Weights of a small GPT-style language model, trained from scratch on English Wikipedia: untied embeddings, 233M tokens.
Each number is 128 + 32 x the weight over its row's rms, rounded and kept within 0 to 255. Layers, rows and columns count from 0. Numbers have three digits each. The size before them is the row's rms in percent of the matrix's.

# layer 3 MLP gate, 704x256, rms 0.103, rows 365-464, columns 128-191
102:171133129073060110097115121111160109128144121137140200199170099131181123188088143117113166067143204138120160099129131076109104107178102133119144160167147087085151133156121159098148107081149149
097:120107171139113141174157109118059117157077127102157163110178180156114098161063190090110130103127184157121149142144131099159147112119104101103102153142107125142083101130102129086114157127176087
096:106129056114112070127146142093091125089137130136148168149143114133159154096169086119131114084142149122194154137128129137174148084124125072167143145154096086095147137107164133097120139118067169
103:138147104114129155124079146115165112120147147119104131056094123105145124169151123124198101188109072210141128112114114090162153066127118181090175157078083131116118178210121139187179150096134104
095:184156218147078201183172142095119079130092109123106098119124113141074124178136105101097125113138125147209162134078109124103128168127056107150107128127163141102121170112177156123156143152106072
104:169142162189120143113136185108115145106096124135097076184085173063114201119127160165095142149119143149138131163125130211053164137176090106133153101124136121156143212184096118118157155043142129
100:167148167140136158113147172130101128162098149095153111179127143138116195160121097094102130088121113128163075117133117125139164187100093132132158132191149124089151145135117153113154132165136079
102:109120117094117138108070128134125105126097126130143115155200135142120129121166176098123112125141087143111151130123135138114120145161070104105177072085130081086118100153171139117225084061151105
093:193108087136174160123155112164105096120112078133088098164125124104166175131131127098145077114127141125167096141199159136180126130091085156133122111140112080156129144187119157149132166099145126
095:190086122120148175137094137137157124135174140100103152133113132121174159100113135123174139199113138156151198146129142186131179152083166092090115179129159177107126105177110103173118056093048166
103:129094139158098111100150095062152101130105116078137149148151111153139095177095190129091144102108154172163119130167136129128129100179096173133117101057131111129140113136102108181112113176084126
102:167201169098185150140178111164096110131096099187075133159129109096135131114155108152055125115101155114107121117162160114120158143152128157132095123099144096112185087121121127134116169084123148
098:094124163159170094089071087068143111158167148169111115135144094105140167122098132138158138105168190098159164127115174150132085080206112082146101116051101137110115118163127108113133138154070122
100:113113183136119127124182142147123113135157160134097121141165117197124159116126109133158135117108125139165129152183118103122155100166114118105134127141138166091118046066077166098088203100172157
103:158135109173107067118106153123179172109124134131125168078084155170138137131144133100126152138185113093155150134132115106085153115160124148130098089107149112081152158048132171131140078050126134
100:124108108090093112137174107149132091146201171150118162197158138140126149110088169134139132151149161108114144156156105129127101094157122163131139164071148121140161141073154086111077094143129100
105:090109116126105117133161191073137124151141171120064075094138108121145100154108114075091096133118106113135175160157133095189131127123118134168108121130148127125100194069168064174032140085137108
101:170094115085122155147117093148122112050087152086072192084076054135149121200099159121127141113114169139180164144169157174181114157163120208096126146125108147189076146069079102162153134155176101
103:141140104109087070100106114161120076165110095164155167140146143151156089132153122158161137081124198096080126147150176111098137110099092125161133155149113140144136118119133119113166135130123113
101:206086149094069110112167122111132084134127149103138155081086085206163135132115113120121095112193138129175189100156099175172137113136154160139120150113142107124159116125080136087133124179113122
093:134079056134101167153125142115133144107133143102133129114122081178129160150095158119145137157136120117068157115102168083130147103130152117096067164151056145144177155111097089115091163124140114
103:175105099099125062104092125074220159136105176183117168097093117089086183139101099112183130126180121115098083129128115160134099107136143087094130130129113109070060110135117121074160118078055125
093:189112075125174141142126079124166132152126070160103115119081131079127127119188129153211126159139099138134129130154103134115136108155123143163123080161126133145149156135066046140126150148104135
095:134122113138099177159119121115049150167143092119122219135116149175086124177096113206117081147109126101109073158085168117130151103163173029089077182156073137180161084116103199155162133138176131
099:140127156189164103179109110110112124120083122122113083098068105201135149164088121071099172132125150110109132180110220094134175151140081164138129129137081092155124094078126114126067136204109135
097:139127141133140075087111142163104184140123111135090077133188168133101134101137169173119111111111130103147113130153107107085150093069077156140150088090087143102140154157177093101186098084139090
105:098119099146165145103066124089188187175163127149153099103137113141074121133087067168151106150120148116117191163159113211137147104142145162174131154140141097127135175095177146159190073106192186
103:166182123099121110071197079171084133089121148139146176115140169101121100136114185101184130153113140109079035206087125098178175118092109152117121120138124076128112104159109100093170168059101092
102:122128128080110124094129101125155139120126081155126171119157083095104105095134120110150104126061155125193088092148149093076103085165033119144097139093157118125074071090161146162126078100076094
097:091100146149175113145091146094173135100119112098147150153076108127061179107163081163064105094114108134089109128090084074120125178137062141114125167156117099143122071158072115160131138116092161
101:109163172053158189158156120139083147108073145136128083136135157132053136108121140111088111145140121075162112191093136155134118138076144154120172170176127165128125139142141137075123118104130064
097:138145068132095129060133144100127095162185126092101111094098107204088187157082135069070154120098142124123109080148178114142149137129190064168119168118077074104134152178188102090133117105122138
093:193087145156125099183134161142070141129101142075126114142095168093129116111126183157182105130114106118193117120096125205142102161130167119137089086123150090160133103148114125142104074182105129
096:165094162129130130108156168105157202092121118178145173135185122175105132096130119093146175114136086075171118084126138147115181131148110111135135164154164139106142106111102160105121118139066186
106:185130065118115134125114144133090169171160190092161139169215130131110140121152070178197174177096133133105130097144159109101169091166140120115105104160104168111124125158135127079096126171150095
100:106117086127140118119118069208074072152136086183113141099153154159133097079057121127130125062130179157143183116089139075107140111159125190121085212127128153122140178122118077131147156104121138
100:156072206152071156153108155051148123121160131111158121140119092171129136171181169151064135087140125141165108206127144089127108147215129132152135160182130159125088086187109089165184157131183149
100:168180182069141179084137130080104114127132138132109162138128134051093116103143106146101100149103194081093103132110135042135139127152091125159124145101126128161107099118149184111125219087100173
103:103106160110088100175226133177109147128128116129096131128138164113147169095182087119119036141177143126143153166137052112126079125176142101174138143159159163101124131164155164056083124097108167
106:152140133124155159076125182103168048112121150124101133123196116103110145108131131097128101129066135080084152137131109136094086172143142220113168089118106102126102134096106140106084107138124141
096:170141110125173077145107160163141160108125140175093073114173105130094123123130074113130105096120150140088088104191109144184141178107136141138153149084195134145160115109163059191065106178118102
092:085134096136150074114121101139114153040144098115102120154150138137106096114175116167163090134123129125105107112098145113085151110112168088137136127112152058110076133174084120169146125143100092
098:123119097047077122154142134167152165170114137125116157135115123173130135139133091138154140155160118126125143161164079107121148108163108069145033116136172167179165110080096162155079110158101173
088:155112053096132131057141069161123184112141097156120107160151133148172180186112123103132152106126144080154154131157074113185128107125128141111104154212081100087114147072172130097120127204135138
097:192066139086116135157072138131179141159145094134173068141136082170111128138121064170175109120121172107139191108124180122172144127105140125152173106115171121106127151114166138135120199128065181
103:102086132152222137135064111147149123124096143105114145136131088126159159154122131144104131140112150091159154128124085093150123152150120101129196133189170155101135113123090153129095123133074114
109:136092087079120102152120136105142172132097092182134165137149129111159135162144142112062146167111195175172123159112141087074137122179096100112137128099177146115189064116122136159092175110149126
097:131071135139144129091130084100093066164191131135142139108108189153130115171129099156100069106076065102112098170155136093108155091133112117109127126167141158112094125139098088036141136127143053
101:106160089173109204104104155127164083034134084094087103100087100113159112146138120142126095161144128089135153138156164079095149081120177157083154108172162149148183140151129088099133117109143116
100:107108144051128081056089093125162123084167109127099114103100137156170149115118145113140113114117109122098105117135130091121204055161095197087079145096175158140141144131162165114149102130141117
102:081140159173127095122175124126165086160124126087143131181158126217126149144168105080098120097101141095199128209123138089063126149128119147174156093142129073100197115130099114153129091220107171
100:126149104148148063111187137105121089069183087085122101120153131142081176135117043136178177147081163171135136142174100153204107085139145138173179104120088034134133169165149163117161088119138123
093:103105145126099206125092126130187163116040148094180187117094155173087152108149099159160140129117176160130149131172074190171125100127092079156108125179216145153106125110091075129188101115123146
103:154124132114162145037124136122187114092173119115150156122191139174113105159099141095134096141146126141144153116136101169052202157088114136199079147087155118186131164090070200106088092106123181
105:112090082107117101115123088138163148185107179133080103133089147149125149068101117147154145182120108135140127098129130107181180166110119121099127131159088160133121093153122090129080213144107040
095:119125129191163127145174113189102104137138084163115096145159134156131112165184138119162137199173116028124081164071131128140128115160095140131111135100175138103100113101097111091089151115125191
101:122105098127175135133135137164096089084181110182106133176135151129082133151164071090162178097129169112149155134106173147141124065124112093104117115124093091160202175150107148114100069120167113
100:102227097192119174152178117115109119118132076186161075118081169097107121093133099146135113105097081076132123101160088130116149179113071148113095119168119121177149040108071104092118122074116177
106:164078092146110177143111114115116110101120158146170103202149133113097102175126154132136161145121137133159149140139132094105060120128124158151165067156110154122124073149184157127105172182149140
101:167132154129125089115161098100159168147142136142111173134153182089092192205180174122164106179091129120181146165122162102193121170152110168113154174119137139159203072141181080097184121076139155
098:150164104164150103125101143098146154083108107165075100126111133145161130088231102103085112115107129158158092106102093116121116111112122100146121155152113123146119073104136157135127137107201069
101:130112090147143075142115144124122120159154131115072085191131127122104146119115142090174086097130172113084138119113120105117080176113103088094107115156117146103147181118175085116101094063100116
098:159084138082166121181180149148149096120103070132150127157154180152093151165099144102125104139146207139083098171099119092126144089135114141121119175097100143141140070126147136126117151133115130
097:147102108124156121160165160145119115117132142095185132179156112116079091195166190129109154105128168127109115148156143163124091076072148147172157103135159139152158143086114096185086107161081087
099:134196091137124130164123119167106103142128136147133156115103178132189199101107178129140098133110082117123142092144128105127136119168103104106190169137110145116118078188149155123124151124082214
100:136107118138089107137172090123091119130097160148161141142150129125100175181137107135095149181135201201167116113150105139146097124121096133131149135101097121093150166098190085060113154128101197
099:106207124157141113125137105083156160104155157112144072140184169154132123154162090139116135103118143111148094156167080127100123124075126130160101130135158139081117098148090091105119086174079121
106:150150099133128125154164121101063174179155177149101132158141177146085161084135122117140093106136187128119156137103165145107123121162161163101163207089099099122116130138177074107137133095104122
101:163140118115134096111124104151110074112114165160160143072172130102155109117084127162142128125170132126179132101123161114117122158118136138096148106133111129091157133127183088107124089192159160
110:120125062112108067091161143152180135159113109117113134032130130109101088142154122128090153104125111090141102111091196131129132137105130124131086106174185075102159101179088109099121083176139121
103:123096077101154124116163153147098115136095156097177093114088153109131107162202193181093101142164095208121119086124104116132102078182139131152129118221177150141164156097100133158140090095044072
101:132160178124165078156158098135094117152114110147099133141164208103103182130119143182147069150094113128112099153158130114147110151105096157088115135147064166101167129100155121133114095171121146
097:123076208166112144113114142079106148148127143148106135177119108188102132121109149129147126181164146118147175045115169123209143155153126082147155087100143148161150120084129195114088116127095183
101:115064167169135156155098078118121086170140112077095118133153123167108105149082132191134127156164097168149147106195153177142132096146101193170140124127164175136140120158137140124127115210160176
097:156138146119149067156084122072124158167134146143114092149124121137160126095063127086212140194150126094062117126149180130153184150132148114118145109139104069111152145101165130085170146116124159
103:103105088122122122163167060116157117199094070158125072130129132075132138181190098132138123195155075060128150115095139182162133161110071164124120048122171105083163161107113086136111105120109087
099:109148125059124097144127159153125086147096142145124137104158176123121161092096158070066141147099112120047131160134167147214156108128140128108145154240112153168147136111137125111161056142191124
094:129133064098153154062162123057140136174145080144100102127120099163135126153087122112150106109116109114086129133134122140147113107134134132124079139183115103095139113118187137153157124128096113
097:079150150152102164137163170191131094119181107179136128168129120186190149125091135105144102171063121120137133151109122110166115126087126199137103179095110176166142149130136119136136143130088045
097:138163144121160084101146153113135143146160105161096129137161136158129125109109100182116138102189071157075133153119124174151082181134149138111052165104116120149120204136118122157138108106093104
096:124220092125144140091105137110120084051139149116127109121218114106100185108083155074093124108140089147094098134138149118088116089139124128147150142088129120149101098115077134153153108185150124
105:051106121100048169144117068097129165142121085178186190099101114158133149133111139094133131030145174121095125146159090124122065063130083134095134163119153136145097169122125150163206093147149151
101:165073126075143126123164132144089084153158187170180152089164137141124145156128123120172156140095084193176138141169142108126121122145078163091151106150153167083179109103101134078149115103056106
100:148191122084109130169160079207136133118148115069204067114124120159158189139090067098184116121120106139149150150084104094154147130109097159103109072120097112131100066052118111155116166096108124
103:074163205190127092106157138159074168121118154109126115139181173152211157146190079120139177099162171112114148100074183175167116139106116109151082163095154189121094152110067094128140091159141115
101:197100172125131113166204120110114117144159170091109144122115153083106162111084141125105093115178117147115149137116132105169106125147143089123136125134160178181125135125086141149199123108139087
095:126089158185108131158199128110156116085103124098090140101137091140129126064135119094123154107163079144157173144116109129118137114143106085148127142128133160148187152067119174115058112062116182
100:132094099116157110056124123156057125121116106115101139166134148188161177109132113138064126152164130101097078115078136132117121108153084083104131138141179125145155230209044120145104122168134162
100:172121125093060080086084117091101135147149105127147072158132156122074123109175141126126085088140183130164137142150163070128178138134128136192070125104122162116143164117146129088109128117129153
101:109167152132150081126143181097143075121132138103119131104083150162165182126141067130136097159116142113114146122131120122136187073134090128094111142114165147102168151120116087166106119167180072
099:119097109145134197147134115143101157136198083124070156093115128163159148075050133104114140091119164093173090117126168138131127140150091159104120129145130142155137154137117123139143099080102125
097:152116139156108133163107166133101128111132097137123132104109115099078137110124186101099151110111115115122165167100120170150159089180195128134185096136121077104078134149108126188122135162143123
093:144055100070113105111104090132119168153152104142014144094144148144149111129107134120153144122117108089154100126078096120133154069122102072136029131193082138118114126165101128135148187076093141
097:107136086169102094133091082080164090158178166115108104125131153124142156136097085061125093112199081061112144167172125086086113155204109178193098109162094159156092128178090117121133058180212142
102:069070108146139120204111055057077071110130135102133151071093136090144114118170101194131132065158086130168100159153115080081164151124161123088141081118146173135067122127124093103114117146132175
104:134086140123203148198208129110116091100106143044169149148197169195142152132145048114137108201100158148163068076113128110107104144122159128124101110125110124136162156122082180122146154149133140
101:106141104120104167139074139128148154139089109085124090106117086120140140142120102114102070167106163134193126128097130133159113157148130152141119091174092137144059163148125117129103162078147100
108:111161136143125141122093137069176085080119077160086164099132109124112115125118067147078168151088125102124095125132114102139111164112149196108097161179166136074143118141105181142098125078082066
099:133092187201151083149181114138108109123102127112096117121165109145086157140145138051160110075061149137128178103110138106122070112156187110128084095119115167140125109119164148120133177150111125
098:108137128045151125148145184187097117121172112144127109120160089106108159119147158076121117096132144109110167116127141151098139108109074102112145145127144094090097126106139144143032161126097151